{
  "n_layer": 9,
  "d_model": 640,
  "n_head": 10,
  "n_kv_head": 10,
  "head_dim": 64,
  "d_mlp": 5120,
  "vocab_size": 12462,
  "activation": "relu",
  "norm": "layernorm",
  "norm_place": "pre",
  "norm_eps": 1e-06,
  "positions": "learned",
  "qk_norm": false,
  "attn_scale": 0.125,
  "bias": "all",
  "tie_embeddings": true,
  "parallel_block": false,
  "init": "normal",
  "init_std_qkv": 0.0136,
  "init_std_o": 0.0,
  "init_std_up": 0.0136,
  "init_std_down": 0.0,
  "optimizer": "adamw",
  "lr": 0.000638,
  "beta1": 0.9,
  "beta2": 0.98,
  "weight_decay": 0.16,
  "lr_head": 0.004,
  "grad_clip": 1.0,
  "warmup_steps": 347,
  "schedule": "wsd",
  "decay_fraction": 1.0,
  "decay_shape": "sqrt",
  "final_lr_fraction": 0.0,
  "batch_tokens": 65536,
  "seq_len": 1024,
  "doc_mask": false,
  "train_tokens": 654000000,
  "steps": 9980,
  "dataset": "wikipedia_en"
}
Each number is 50 + 15 x the weight over its row's rms, rounded and kept within 0 to 99. Layers, rows and columns count from 0. The size before them is the row's rms in percent of the matrix's.

# layer 6 MLP down, 640x5120, rms 0.0221, rows 100-208, columns 768-831
105:74 64 67 38 48 40 48 46 28 45 51 45 33 58 41 76 51 44 52 36 47 45 64 43 48 60 14 48 56 47 62 73 59 44 48 77 66 68 46 50 32 54 53 41 87 54 44 74 55 42 50 57 69 61 42 49 44 47 27 38 59 41 63 32
099:33 66 31 34 44 44 68 71 58 72 54 42 21 49 59 61 56 40 29 28 58 59 48 52 53 29 21 63 55 57 66 40 29 54 68 43 38 34 73 53 53 39 48 61 30 51 49 51 61 96 58 50 33 57 24 45 73 53 54 50 32 17 62 42
097:26 68 47 67 58 29 46 44 61 57 51 22 51 43 54 62 28 46 52 46 54 51 81 48 52 44 17 53 51 40 48 52 64 38 45 23 77 52 51 38 37 62 49 76 56 45 22 51 35 49 29 41 37 43 48 72 42 44 65 24 52 44 48 57
107:51 42 58 65 58 42 01 22 63 41 50 14 66 41 51 59 52 52 42 27 72 34 51 50 51 40 52 54 45 22 14 43 54 42 52 45 89 41 58 48 45 29 43 46 48 65 39 71 36 50 64 53 46 28 51 30 38 67 49 23 57 36 58 64
101:52 55 80 65 32 62 55 74 53 58 50 25 27 66 50 49 45 43 31 51 59 45 37 41 40 45 30 67 49 33 58 57 58 48 43 33 38 49 67 76 54 29 50 65 51 45 23 80 43 62 36 55 65 64 69 34 47 67 52 46 71 41 59 69
098:55 82 39 53 44 23 57 26 28 48 52 79 53 57 49 62 37 57 44 65 70 31 65 59 44 54 28 53 47 36 62 44 52 39 32 59 73 47 64 17 50 44 25 63 49 50 79 80 59 86 44 59 66 38 52 48 32 44 60 35 20 38 73 63
103:46 47 55 70 79 47 63 44 61 40 55 60 52 71 48 56 51 51 44 51 50 49 74 46 28 60 83 36 41 32 62 37 53 27 35 31 51 56 42 32 70 42 63 17 39 67 61 45 59 70 46 70 43 49 52 81 44 55 45 45 58 31 62 33
107:40 49 34 60 36 28 57 65 55 63 50 28 46 73 53 47 72 61 48 69 63 62 35 43 64 47 65 53 48 49 78 57 47 50 48 36 31 57 43 74 77 64 51 69 57 46 46 48 57 38 77 50 43 45 73 64 57 37 68 65 60 97 54 50
088:49 66 27 77 36 54 42 44 55 77 46 43 46 51 41 64 56 43 55 42 54 42 58 36 50 69 56 56 47 17 60 66 57 58 65 37 29 37 40 54 40 88 52 61 20 33 37 67 44 43 52 60 50 46 61 67 39 57 49 91 64 63 59 64
093:56 29 17 66 70 75 16 23 50 62 48 60 48 70 50 48 41 49 34 71 50 60 14 29 46 40 39 23 56 64 58 51 59 33 49 44 42 47 24 49 55 46 35 43 58 54 42 51 70 49 55 29 42 28 61 57 65 33 52 57 47 33 39 29
087:52 45 67 42 24 25 58 26 84 63 54 30 26 64 37 33 26 17 27 50 52 49 38 36 65 26 30 40 40 65 48 23 67 34 25 34 40 41 62 62 56 45 49 58 74 47 46 37 60 45 42 36 24 67 36 47 48 71 44 44 51 37 54 26
096:56 51 26 62 47 48 62 60 40 58 47 62 69 47 38 38 92 40 47 61 71 33 54 40 66 58 28 67 47 44 59 47 54 52 38 34 34 28 56 80 67 56 39 61 47 33 66 58 69 57 72 56 50 56 64 88 84 46 79 49 53 62 61 62
101:39 52 53 40 24 31 40 30 47 15 53 63 24 59 55 63 57 47 33 68 57 77 53 59 42 23 66 44 46 53 59 56 50 62 40 58 45 47 53 65 42 68 23 48 85 61 57 56 57 50 64 66 48 44 38 40 34 53 57 54 53 45 30 67
095:41 71 64 29 74 57 03 40 57 40 53 58 28 35 57 55 70 57 59 20 54 65 26 42 50 67 43 53 49 54 37 64 65 29 54 46 41 55 27 04 27 44 11 44 60 68 14 69 47 46 75 39 47 33 23 67 53 51 32 56 70 32 17 78
105:43 51 42 45 25 44 42 26 40 52 45 64 23 48 57 30 24 60 45 46 73 23 17 59 26 55 39 65 61 56 78 63 26 41 39 70 42 66 54 33 34 46 37 44 81 67 57 38 45 47 45 41 52 68 79 31 56 45 45 31 37 49 41 64
096:61 56 52 39 53 63 58 58 54 67 48 79 40 48 56 53 78 58 58 46 51 63 47 75 35 58 42 62 40 31 54 59 46 03 73 59 42 44 49 61 22 57 67 40 69 76 38 37 57 51 31 77 23 43 64 35 62 18 60 29 46 72 55 79
104:20 33 61 62 16 52 41 40 61 35 49 55 11 26 49 14 49 35 43 69 46 45 79 46 40 52 86 33 17 58 40 52 61 60 49 43 47 50 40 60 39 67 66 61 51 46 56 77 59 48 90 63 48 53 55 35 59 73 11 57 53 33 66 61
104:57 60 52 63 46 34 40 38 45 74 51 51 34 78 51 51 36 37 55 66 28 81 33 43 45 51 45 43 49 15 69 49 56 37 44 41 66 56 68 23 62 30 27 73 39 49 40 77 57 50 66 50 24 54 49 53 24 73 57 38 36 17 70 72
103:39 31 65 72 44 64 58 39 69 42 51 49 56 61 43 25 24 57 63 66 51 37 62 67 45 50 44 36 51 42 40 61 51 28 38 57 43 61 58 32 45 68 84 49 70 49 20 41 56 43 51 39 46 42 44 58 40 45 36 26 44 59 29 59
101:71 39 77 43 47 57 51 42 71 40 46 78 43 74 52 42 38 62 60 46 74 30 48 63 48 53 65 55 47 33 34 55 30 32 41 46 24 52 44 31 40 33 66 61 48 47 33 64 61 57 51 58 52 33 44 52 56 49 47 53 40 38 42 47
099:21 33 22 41 61 50 64 48 62 46 51 35 26 64 52 35 04 56 62 48 22 50 19 55 66 56 26 69 53 43 58 57 37 35 36 66 81 60 41 46 65 68 46 58 69 41 59 66 69 40 42 51 45 74 47 62 48 25 32 35 73 39 43 60
107:45 51 55 40 90 61 53 59 48 35 49 42 63 42 49 60 69 51 70 64 79 59 63 57 56 58 49 34 50 73 65 56 56 58 46 64 55 63 46 43 53 32 54 41 55 53 45 60 58 58 61 81 80 44 68 43 81 33 53 69 56 30 66 26
096:47 57 66 43 57 49 71 35 91 44 51 26 47 56 28 42 63 52 37 55 42 29 70 60 75 54 34 43 31 58 52 31 43 92 63 39 50 31 56 36 31 39 35 40 40 56 66 42 46 50 32 54 44 69 57 36 65 48 60 27 33 18 56 64
103:51 38 36 59 23 46 53 51 35 51 53 31 68 20 51 52 51 45 54 50 44 44 54 49 73 59 55 47 71 26 68 44 58 42 60 47 63 58 63 66 69 84 61 67 25 49 44 75 49 69 51 24 44 58 71 87 42 47 36 47 41 28 42 50
112:65 53 67 45 52 50 47 67 41 35 52 65 33 55 51 37 28 39 56 55 60 46 48 50 32 46 29 48 59 48 55 56 51 69 49 37 35 63 54 55 37 55 35 39 53 26 59 18 41 36 48 41 54 60 34 45 29 52 66 50 61 43 47 56
101:35 34 49 40 55 30 79 49 55 48 50 42 55 74 35 25 37 53 82 58 24 66 55 68 49 48 56 65 32 63 33 64 62 54 44 61 43 41 53 35 44 44 71 36 63 66 65 17 54 48 44 60 70 54 49 74 54 52 40 34 42 68 52 42
105:44 38 63 38 49 55 35 42 49 48 48 46 67 47 44 39 45 61 53 52 77 62 80 54 44 37 71 36 53 55 45 46 48 36 33 28 58 62 55 43 53 35 35 54 56 71 42 57 55 48 59 18 82 60 39 61 55 59 37 35 79 58 52 67
106:41 44 30 23 45 46 56 61 57 40 52 37 48 46 47 67 31 46 68 56 53 64 54 51 60 42 45 57 47 16 31 56 55 43 72 47 70 47 76 39 15 41 38 45 52 56 57 23 57 16 11 37 54 40 39 54 61 47 55 57 42 36 74 79
096:17 58 37 38 91 67 49 52 35 55 45 26 79 66 51 53 65 50 46 24 51 24 70 55 69 48 65 52 56 49 44 59 67 53 72 55 30 62 75 47 45 39 47 42 03 36 54 11 35 47 68 69 21 29 69 68 63 57 61 37 44 73 57 52
099:52 54 42 36 64 33 19 52 30 38 51 57 77 48 63 22 41 84 69 47 34 65 89 49 19 82 57 49 44 63 60 43 49 87 52 54 50 40 50 86 53 79 44 41 54 49 48 45 69 55 44 60 39 26 36 60 32 44 37 50 46 58 44 47
105:54 47 40 56 35 58 42 53 55 32 48 36 43 06 72 52 37 52 40 45 46 53 50 60 49 45 40 43 73 54 58 58 74 32 57 52 30 71 54 11 62 60 52 67 61 33 27 51 30 55 37 59 35 37 57 52 60 49 61 68 20 66 65 52
101:62 57 57 44 61 43 30 52 33 22 51 38 46 67 45 53 71 45 50 31 77 65 64 34 59 41 65 85 48 73 67 56 25 75 45 42 36 43 60 52 42 47 45 27 41 53 55 77 66 45 42 32 46 40 55 61 36 50 52 44 43 80 48 61
100:74 64 41 48 62 59 45 34 46 68 51 32 39 67 52 61 39 36 49 64 57 43 46 38 62 30 47 83 42 80 56 43 48 48 71 35 59 57 67 55 37 36 35 44 53 57 26 63 64 48 90 46 47 78 60 73 54 66 65 51 63 37 48 34
097:51 67 41 61 52 49 23 49 34 44 47 37 62 25 41 57 32 39 46 48 40 62 61 46 50 40 59 39 38 58 12 44 79 64 51 51 47 50 39 21 42 37 75 64 44 47 37 51 39 80 56 56 38 32 00 55 34 76 30 10 75 09 62 66
101:54 38 48 37 42 56 67 41 60 61 52 41 46 38 43 31 72 57 52 51 51 66 63 51 36 34 08 50 55 80 53 56 45 48 54 32 70 61 75 63 53 86 21 49 64 79 65 55 48 50 08 74 33 62 67 72 38 61 26 35 38 36 72 50
097:59 51 26 39 44 49 52 59 42 35 54 41 59 43 46 40 37 45 29 47 64 23 57 23 59 64 40 50 39 39 58 51 50 53 50 67 38 51 69 48 62 48 31 47 62 61 32 50 52 57 29 43 34 33 30 38 38 43 42 82 42 68 57 54
098:75 35 44 62 61 61 57 42 50 27 53 72 16 50 44 56 44 68 44 58 48 92 52 39 22 43 51 60 50 44 52 48 56 12 54 43 51 57 30 31 66 32 50 64 43 48 40 67 90 59 99 51 71 48 33 44 42 61 76 70 56 69 70 23
100:55 69 47 39 54 44 43 49 30 55 47 57 66 59 56 50 30 65 62 48 51 65 59 46 80 58 66 59 36 23 37 54 55 29 50 28 59 54 41 33 51 50 44 78 63 82 50 46 53 68 43 44 60 46 71 52 52 51 64 47 35 45 63 87
107:50 36 20 54 39 71 64 54 46 75 49 43 59 58 48 59 57 42 33 73 50 59 41 50 80 52 24 48 46 44 38 57 57 51 42 22 42 28 43 56 69 62 46 52 46 71 67 42 58 62 62 36 41 45 53 37 65 58 22 50 38 65 85 12
104:62 37 47 55 56 69 59 62 67 51 47 40 58 60 48 48 45 39 42 42 40 52 43 75 23 73 71 46 50 70 56 40 81 34 57 41 31 52 37 84 57 49 29 49 32 52 12 80 61 36 50 50 83 41 37 65 43 50 64 83 39 46 71 40
098:32 52 38 48 53 68 28 55 83 46 52 56 36 49 67 42 44 61 31 55 62 70 61 70 54 53 53 66 54 53 70 49 50 70 53 33 44 55 53 51 60 39 54 48 62 43 58 61 31 26 36 30 46 59 37 34 65 44 63 76 49 54 59 50
097:56 46 35 64 34 52 28 69 46 56 52 48 85 61 59 57 37 58 59 70 61 43 69 39 24 70 82 41 47 44 78 48 43 50 42 43 41 53 47 50 61 54 53 46 77 70 50 31 47 59 60 33 49 57 74 50 75 54 45 41 52 63 41 73
103:41 43 58 37 51 61 30 32 69 53 45 60 56 82 48 48 30 47 42 56 70 32 34 42 57 53 57 57 48 72 61 49 41 45 36 42 63 45 40 43 59 49 61 65 48 45 49 41 68 57 64 85 68 53 42 54 45 69 22 31 77 25 34 30
098:42 88 28 52 74 62 37 54 57 66 45 42 69 39 61 63 58 51 42 75 55 60 53 19 72 56 63 59 57 44 28 21 70 71 37 58 59 43 45 39 51 39 70 40 70 33 42 38 35 48 61 51 52 49 50 68 73 42 44 32 50 68 78 83
101:43 52 28 21 43 31 51 64 32 43 46 58 65 51 51 45 26 39 46 50 53 27 59 45 71 46 20 65 51 59 45 49 68 41 55 46 30 40 65 46 68 65 45 32 33 72 25 68 53 37 31 39 46 84 46 72 36 40 48 56 26 81 63 68
096:47 50 98 65 58 44 29 45 67 66 49 31 77 41 55 46 55 59 40 49 50 58 46 47 39 53 64 51 57 58 42 71 24 36 52 62 36 56 47 33 79 57 74 57 23 74 46 78 62 48 47 95 42 71 48 62 55 53 51 37 33 69 63 64
102:61 57 60 45 56 60 70 66 43 40 53 79 74 33 60 60 52 45 33 47 42 61 42 62 63 54 19 64 34 48 51 53 31 45 64 44 30 58 66 61 56 54 77 51 34 76 62 50 41 75 47 80 49 65 55 35 52 56 61 42 32 55 69 28
099:52 58 69 37 74 48 72 68 65 27 53 33 40 36 69 67 62 46 41 49 39 72 39 39 40 51 09 56 62 37 87 61 48 43 47 40 29 57 27 33 48 47 64 55 43 54 36 62 40 62 88 74 61 38 31 43 81 42 64 30 43 38 40 54
098:69 14 47 48 56 59 59 50 31 60 47 77 19 69 66 33 64 46 26 56 26 44 32 52 50 50 59 57 40 87 69 53 59 83 36 29 53 57 45 57 61 43 55 29 50 58 39 22 38 53 45 59 78 48 45 38 34 43 71 45 47 33 46 34
101:31 48 41 39 48 44 52 43 35 34 49 46 66 53 42 47 56 56 57 38 54 55 42 42 56 57 42 74 51 49 34 30 49 22 36 62 34 37 45 42 49 58 70 37 49 80 65 55 53 62 53 29 77 48 59 83 53 40 66 65 28 51 58 46
097:42 43 64 68 40 48 58 71 36 51 48 49 45 33 55 52 45 45 50 54 58 52 58 45 75 38 80 34 57 25 35 44 46 70 55 56 39 54 37 58 34 37 62 69 32 71 40 63 50 51 34 76 41 42 57 60 30 53 49 67 43 69 51 44
112:59 35 54 52 66 64 83 60 49 59 52 32 56 60 48 36 39 30 78 47 67 58 26 30 20 64 39 70 49 83 63 43 51 26 62 47 46 39 39 61 36 31 50 81 50 29 51 45 58 53 48 44 46 40 61 26 46 48 37 55 67 62 50 28
098:58 28 21 61 79 59 70 46 21 72 48 27 14 54 51 73 89 46 35 41 48 57 14 49 49 33 46 53 43 45 56 64 73 13 35 43 69 42 67 73 39 55 39 23 68 73 43 40 38 67 48 53 42 61 18 53 43 43 74 63 44 45 59 49
102:28 61 53 58 27 53 63 32 57 46 49 21 43 49 48 64 42 30 49 57 38 51 58 49 42 43 56 32 65 42 50 70 61 55 29 59 29 53 54 36 42 39 36 44 50 33 43 39 46 37 77 32 39 66 66 59 85 43 64 61 45 62 39 59
088:64 43 64 73 20 20 50 35 70 41 51 42 18 59 35 65 54 32 52 41 50 54 68 50 56 38 40 77 39 39 30 53 54 41 34 50 75 27 40 21 47 54 38 43 27 58 32 70 50 51 82 28 60 39 79 55 22 56 47 50 58 43 29 38
103:53 63 56 60 68 43 60 51 27 47 51 55 33 74 52 95 63 39 54 46 64 32 38 37 41 41 59 57 48 36 50 48 11 26 59 50 75 40 71 56 42 58 57 74 44 77 31 28 36 37 37 48 41 29 58 36 67 58 75 66 72 85 68 58
096:51 60 48 70 20 44 15 25 17 41 47 40 70 57 50 60 38 41 37 31 19 62 59 71 34 48 87 37 24 58 32 38 52 48 48 73 40 37 52 76 45 45 79 45 48 52 34 34 51 77 43 41 35 42 10 54 71 65 52 40 61 28 49 65
097:45 29 79 55 27 69 62 58 12 48 53 54 60 42 52 28 43 44 45 43 55 80 63 65 43 39 40 64 33 45 36 60 35 45 41 04 57 57 17 47 45 72 49 59 60 68 47 82 33 56 57 57 52 48 80 00 33 61 43 60 67 41 49 61
105:34 45 29 22 34 33 49 32 60 62 50 47 66 40 39 38 41 52 38 61 32 58 28 55 56 40 15 51 29 64 57 42 60 36 39 64 51 33 64 17 45 30 64 47 62 47 55 61 47 45 70 54 71 77 45 37 48 53 51 64 76 63 25 36
106:63 55 50 53 61 45 50 52 42 37 48 66 53 51 42 44 35 56 60 40 27 80 57 45 66 60 34 29 55 24 56 60 70 66 30 73 52 42 81 54 45 59 46 47 45 40 52 58 31 56 51 36 54 67 70 61 74 37 69 71 33 44 27 61
103:44 56 43 42 37 48 63 39 74 31 48 59 28 43 47 62 87 64 61 62 21 73 21 56 48 49 28 52 47 92 62 58 69 14 54 61 64 57 22 62 57 63 40 26 50 41 60 47 52 49 58 77 64 61 55 32 57 53 56 43 40 26 31 48
096:34 59 45 23 46 51 33 44 42 47 52 51 53 39 68 43 44 44 56 47 68 26 21 58 45 68 02 34 57 37 45 55 13 08 50 54 46 61 68 68 67 11 26 44 35 58 59 64 37 75 55 32 35 69 65 59 31 57 61 56 50 82 45 43
097:58 51 82 68 47 49 35 53 79 60 47 59 70 32 46 82 44 47 72 47 57 58 51 51 37 32 34 52 61 61 28 51 51 76 35 48 54 53 46 38 60 23 06 51 54 64 40 19 60 77 49 49 37 48 77 51 61 48 59 41 50 28 48 41
094:24 52 27 31 30 57 73 46 60 45 53 46 64 48 39 61 60 56 50 42 56 53 80 34 64 30 51 53 31 37 52 43 50 31 51 47 55 31 35 17 42 73 44 56 41 61 37 59 44 38 40 69 69 43 43 48 46 37 16 57 62 55 54 56
097:64 69 56 40 45 43 30 43 42 53 47 45 44 40 49 13 73 41 46 78 50 48 55 47 61 39 59 54 49 39 53 50 68 61 49 31 22 48 23 31 52 51 42 20 48 45 35 37 77 56 83 60 49 49 72 51 36 53 57 45 31 31 39 34
099:23 60 59 55 56 51 43 39 67 15 53 41 57 41 57 34 46 56 58 49 39 42 85 53 37 44 48 75 57 29 44 43 77 55 50 70 60 41 30 40 47 52 26 74 62 77 62 65 57 63 62 52 30 22 58 38 39 61 45 53 50 05 45 62
094:24 47 60 69 29 48 38 61 55 38 47 85 50 39 57 44 49 62 35 49 47 50 53 48 34 47 47 56 44 27 24 65 70 47 61 64 48 52 73 43 54 50 44 48 49 25 59 49 59 60 62 51 76 62 30 35 57 34 71 30 36 35 70 15
092:40 48 39 72 20 31 47 31 54 52 46 51 46 64 51 56 40 34 40 51 19 45 43 53 61 28 54 73 48 54 72 39 40 53 39 70 72 49 56 80 36 35 58 55 61 47 49 57 55 59 60 42 41 46 47 55 48 54 52 54 37 28 59 59
101:45 60 57 68 31 43 58 33 60 58 53 70 38 61 57 32 14 45 40 65 46 69 28 56 35 29 90 47 36 33 71 48 48 18 55 47 53 51 72 27 66 41 51 53 54 46 43 35 46 50 66 72 29 47 24 60 65 60 62 54 56 41 25 48
103:44 53 55 66 61 51 51 36 53 38 49 63 18 71 39 54 14 45 37 39 57 49 57 53 48 52 34 72 54 55 50 35 47 63 40 31 71 51 54 62 49 00 66 44 33 69 69 35 59 55 65 48 51 41 51 43 45 29 55 45 25 27 49 48
101:42 47 51 54 36 26 54 41 28 57 56 58 57 42 44 58 46 33 41 38 68 33 40 41 60 55 09 43 55 46 51 57 72 47 39 59 69 40 73 53 51 54 46 74 41 55 35 57 47 86 65 38 42 36 56 64 29 47 67 46 28 68 24 43
099:46 42 63 35 44 45 40 56 34 43 47 69 40 64 33 74 81 44 57 59 58 59 51 37 53 60 51 48 47 75 67 31 36 65 51 45 59 32 41 58 39 47 59 65 37 52 57 67 59 55 58 79 52 46 57 51 20 65 37 46 48 70 66 27
099:38 39 65 44 16 57 62 60 57 68 49 39 51 21 45 40 61 40 46 33 43 56 69 53 55 25 51 58 62 54 68 51 21 64 60 55 59 64 42 62 81 69 55 40 70 45 60 50 39 68 39 30 51 34 36 33 66 35 48 47 78 39 35 46
097:30 57 59 66 50 64 64 45 44 51 53 59 28 42 54 59 48 53 52 58 70 50 61 47 56 34 73 53 43 72 57 60 50 31 41 75 42 47 55 43 52 23 41 56 40 62 40 34 69 47 29 48 38 52 36 32 53 47 32 65 30 55 51 85
102:15 51 23 51 33 63 53 60 56 38 47 25 46 16 46 38 59 50 57 55 53 39 39 46 40 47 81 36 70 82 60 56 39 70 62 67 59 57 69 28 45 66 48 44 51 52 29 67 74 85 23 16 27 81 61 41 42 53 57 28 36 74 63 55
108:53 55 42 60 67 48 51 59 68 49 48 57 64 48 44 77 70 68 66 77 37 42 30 58 39 50 74 50 57 59 77 61 42 62 38 57 35 54 44 46 37 47 45 42 73 34 45 32 40 70 48 42 61 77 44 48 46 52 42 50 52 57 46 33
102:38 29 44 35 72 58 63 65 77 65 52 44 43 09 62 33 52 46 66 67 39 35 23 61 73 41 00 42 45 32 49 54 48 36 69 48 49 55 39 54 46 51 77 60 44 71 64 53 40 66 52 73 52 50 39 71 57 33 40 34 42 65 23 47
100:31 48 63 51 46 57 68 62 54 32 50 37 88 62 61 90 38 58 70 46 45 33 49 54 49 52 38 56 53 28 40 61 31 37 66 73 41 62 63 53 46 56 49 34 69 47 41 53 58 30 65 62 47 43 61 66 61 40 70 69 67 99 48 22
094:38 48 45 47 14 36 69 47 57 51 57 59 56 77 48 57 41 38 27 49 47 44 70 41 47 33 61 45 39 41 30 52 41 73 49 37 63 31 46 62 39 50 69 50 43 39 65 42 33 30 66 36 28 46 48 41 67 50 45 62 53 68 56 65
101:43 36 44 64 41 55 31 55 68 54 51 48 50 75 45 67 72 38 47 54 57 33 56 54 71 53 66 93 61 71 59 47 55 77 51 42 57 57 28 69 38 52 67 51 57 74 31 25 28 37 43 52 61 72 37 70 56 60 38 38 63 85 72 38
109:58 52 34 38 29 41 50 58 39 60 47 51 33 17 44 56 57 47 45 39 70 13 63 55 48 66 87 50 73 53 47 61 36 62 34 67 52 56 59 47 42 61 50 36 29 38 41 58 48 63 70 51 39 70 42 74 69 48 58 58 32 38 55 18
097:37 53 35 19 62 43 41 37 56 66 52 58 68 25 43 57 40 44 69 48 59 50 27 47 48 63 37 62 23 37 58 60 27 44 65 40 63 27 44 51 43 78 55 23 49 42 62 60 59 15 56 28 68 66 42 28 32 38 65 42 39 49 32 53
100:69 50 66 15 60 41 59 59 57 53 52 71 59 67 64 69 63 62 43 41 47 60 38 44 46 64 40 59 46 61 91 45 54 98 49 39 47 46 60 68 31 58 58 43 37 43 65 53 51 51 44 64 58 24 33 54 40 50 76 56 34 87 88 66
101:53 37 79 69 71 65 76 57 50 35 48 34 74 80 56 27 51 55 57 57 44 44 57 62 48 74 20 31 66 68 62 34 39 62 48 63 52 54 54 61 41 57 27 34 54 46 69 38 68 38 64 38 27 63 43 52 45 37 41 44 48 46 40 72
091:55 39 43 56 35 38 36 48 64 56 52 54 10 63 39 63 40 44 46 65 39 31 40 48 42 46 24 54 50 42 75 47 35 50 51 57 63 54 38 63 68 47 45 36 69 51 34 54 46 62 48 50 61 44 53 56 38 57 65 48 50 70 51 57
094:33 46 56 32 53 60 50 58 38 58 52 62 35 45 47 47 46 59 30 56 55 41 65 63 42 54 68 43 47 66 39 72 51 35 59 49 38 67 55 47 68 38 67 60 40 57 64 43 53 52 49 47 33 55 46 70 34 55 80 53 58 40 47 67
099:75 55 70 16 49 41 86 60 38 26 48 36 82 39 66 53 37 35 53 62 60 58 31 47 34 40 70 59 50 41 52 39 33 89 33 58 41 53 53 38 71 51 60 48 54 30 52 45 53 62 63 30 75 15 49 38 39 63 48 47 85 58 63 94
098:56 34 46 32 34 51 74 70 59 36 51 58 47 54 48 55 37 55 59 19 52 29 79 58 22 28 67 61 57 53 39 51 43 67 39 30 75 60 41 56 56 41 39 46 43 34 59 60 61 26 40 69 56 45 47 35 45 42 59 32 49 30 57 58
097:44 60 40 38 61 49 47 59 68 59 46 47 64 34 51 24 50 40 45 41 32 24 39 56 49 60 59 40 46 58 40 54 71 52 46 61 45 74 32 49 25 10 76 34 82 36 43 41 52 49 67 31 44 54 57 56 63 33 41 44 41 48 63 26
104:53 57 68 40 23 54 35 52 56 85 52 42 28 33 32 39 27 66 37 60 49 56 28 30 41 50 44 28 42 64 85 55 56 41 26 42 53 52 31 63 23 43 50 47 27 41 56 71 38 68 56 63 45 66 48 37 16 56 54 34 47 43 61 60
102:41 57 74 67 50 62 31 59 46 40 50 50 50 67 54 27 42 48 49 68 33 75 50 57 59 52 43 58 59 02 56 58 27 64 52 47 58 61 33 46 44 31 68 57 38 28 54 58 56 72 98 62 36 42 54 64 13 80 64 38 70 50 38 50
069:54 30 67 49 64 29 53 23 75 51 50 30 63 46 49 42 49 41 58 41 15 73 34 33 51 58 36 37 41 58 36 55 36 57 48 56 49 41 26 63 50 52 56 55 43 52 50 35 46 70 47 34 40 58 55 50 04 33 74 45 46 33 68 25
102:66 53 32 60 51 61 33 28 37 58 51 12 76 69 51 54 68 54 73 69 56 80 34 21 78 59 28 52 46 48 59 47 80 57 39 73 31 57 61 67 38 21 56 45 37 44 10 75 36 45 45 86 27 46 65 49 32 45 67 35 27 52 36 59
104:54 47 18 25 27 27 76 75 67 68 47 41 36 34 49 46 45 49 32 40 39 47 56 63 63 32 22 75 45 42 70 38 37 56 58 64 39 54 80 91 15 56 54 65 51 21 69 61 45 73 43 46 31 39 63 53 73 44 58 61 39 98 38 24
095:54 65 59 48 40 32 49 40 05 36 49 56 24 32 41 58 39 76 66 12 52 20 74 38 62 49 54 33 56 27 41 59 75 44 49 47 49 42 43 66 49 57 28 63 57 35 47 84 46 21 54 49 40 28 47 32 32 63 47 49 39 26 69 55
099:53 39 49 69 75 41 41 72 64 30 48 42 60 58 52 83 32 41 69 36 12 28 37 33 40 82 49 29 58 77 56 62 48 31 71 67 55 63 64 33 57 41 30 81 50 64 84 52 41 60 32 34 62 61 38 50 59 37 33 48 39 53 47 30
084:76 58 54 63 49 58 66 23 44 56 50 26 52 56 51 62 44 48 75 51 45 50 43 53 25 64 55 49 61 70 75 61 66 42 41 46 44 54 48 71 48 32 43 56 49 48 44 52 39 65 48 34 54 81 59 23 16 54 66 63 52 73 56 50
099:35 48 44 90 61 45 46 53 25 48 52 54 67 25 54 67 84 54 47 53 72 57 53 42 31 72 36 53 40 56 45 40 51 74 56 64 60 46 39 22 45 26 20 43 29 52 22 43 88 69 76 51 35 62 61 69 53 50 67 66 30 61 47 15
099:65 50 50 37 59 55 83 70 55 49 49 46 71 75 44 58 56 56 76 71 83 33 71 49 51 72 29 24 37 65 34 44 36 42 43 42 61 32 48 39 34 73 48 18 27 61 77 27 94 56 53 67 28 53 72 45 43 39 26 65 54 00 59 66
098:75 52 16 57 86 67 75 44 49 39 52 99 17 42 42 51 39 63 46 45 57 61 44 79 74 28 65 72 38 51 39 36 56 54 85 50 50 46 64 52 69 34 50 67 15 69 47 58 18 73 41 32 61 16 48 50 62 55 35 74 27 15 56 05
106:59 47 45 58 56 61 82 43 63 88 49 64 29 12 45 49 78 58 42 59 46 43 28 69 56 28 61 69 35 36 41 33 44 60 63 69 42 60 53 56 72 70 57 38 78 74 56 49 46 37 47 48 49 52 19 53 62 30 62 53 60 68 53 54
101:21 40 33 46 51 50 77 63 51 47 52 53 46 49 42 35 76 46 79 39 52 32 31 45 59 52 62 41 52 91 47 33 69 99 44 69 62 49 32 62 52 50 69 24 43 63 84 36 45 51 52 48 57 55 45 67 56 34 42 55 57 24 51 50
098:69 36 59 77 28 51 56 65 56 34 51 58 48 41 47 37 43 74 42 58 55 93 78 75 53 47 60 43 40 55 75 53 51 71 47 58 58 52 57 28 49 52 46 39 38 47 47 66 61 70 42 66 27 63 04 58 87 70 42 44 41 75 34 46
093:44 48 34 58 47 41 58 41 90 25 46 51 42 43 47 49 56 65 44 34 33 60 37 65 32 57 35 46 66 42 99 60 35 63 49 50 48 42 57 47 47 51 57 40 62 50 59 73 57 35 51 69 26 72 59 48 37 63 67 41 38 58 51 82
097:55 36 51 55 39 51 40 50 48 76 51 49 52 68 51 31 64 51 36 47 16 60 50 58 40 63 29 34 44 34 59 44 47 31 62 19 43 57 72 67 51 66 57 62 61 56 31 99 21 62 51 71 46 53 45 64 04 40 67 41 49 75 47 62
117:59 82 71 57 51 62 61 57 54 48 50 45 43 48 62 67 51 41 42 59 58 39 46 87 34 30 55 59 60 28 51 76 60 45 36 45 65 64 44 39 62 42 49 35 29 71 43 67 60 61 41 40 32 48 32 43 42 62 38 19 42 38 66 62
100:63 43 41 65 57 54 52 46 43 41 51 51 42 70 51 60 41 47 45 41 71 51 54 38 62 48 49 32 35 26 74 42 71 72 72 34 50 40 40 50 26 66 45 47 48 51 66 48 42 50 45 44 71 35 50 30 48 77 52 76 31 54 43 69
108:36 50 27 34 56 57 44 69 33 56 49 38 75 43 42 37 68 33 65 74 65 15 52 62 34 49 37 56 64 52 54 41 65 81 50 53 84 49 58 32 42 50 67 60 24 58 64 41 70 40 47 56 68 25 51 47 66 34 25 68 50 51 32 52
100:52 56 25 69 14 39 32 38 49 31 47 33 48 80 42 55 63 55 34 72 65 41 39 35 44 47 36 55 46 39 39 59 64 56 38 54 39 36 24 34 71 49 38 85 38 69 62 52 45 38 65 60 61 42 58 36 54 33 43 52 66 47 67 59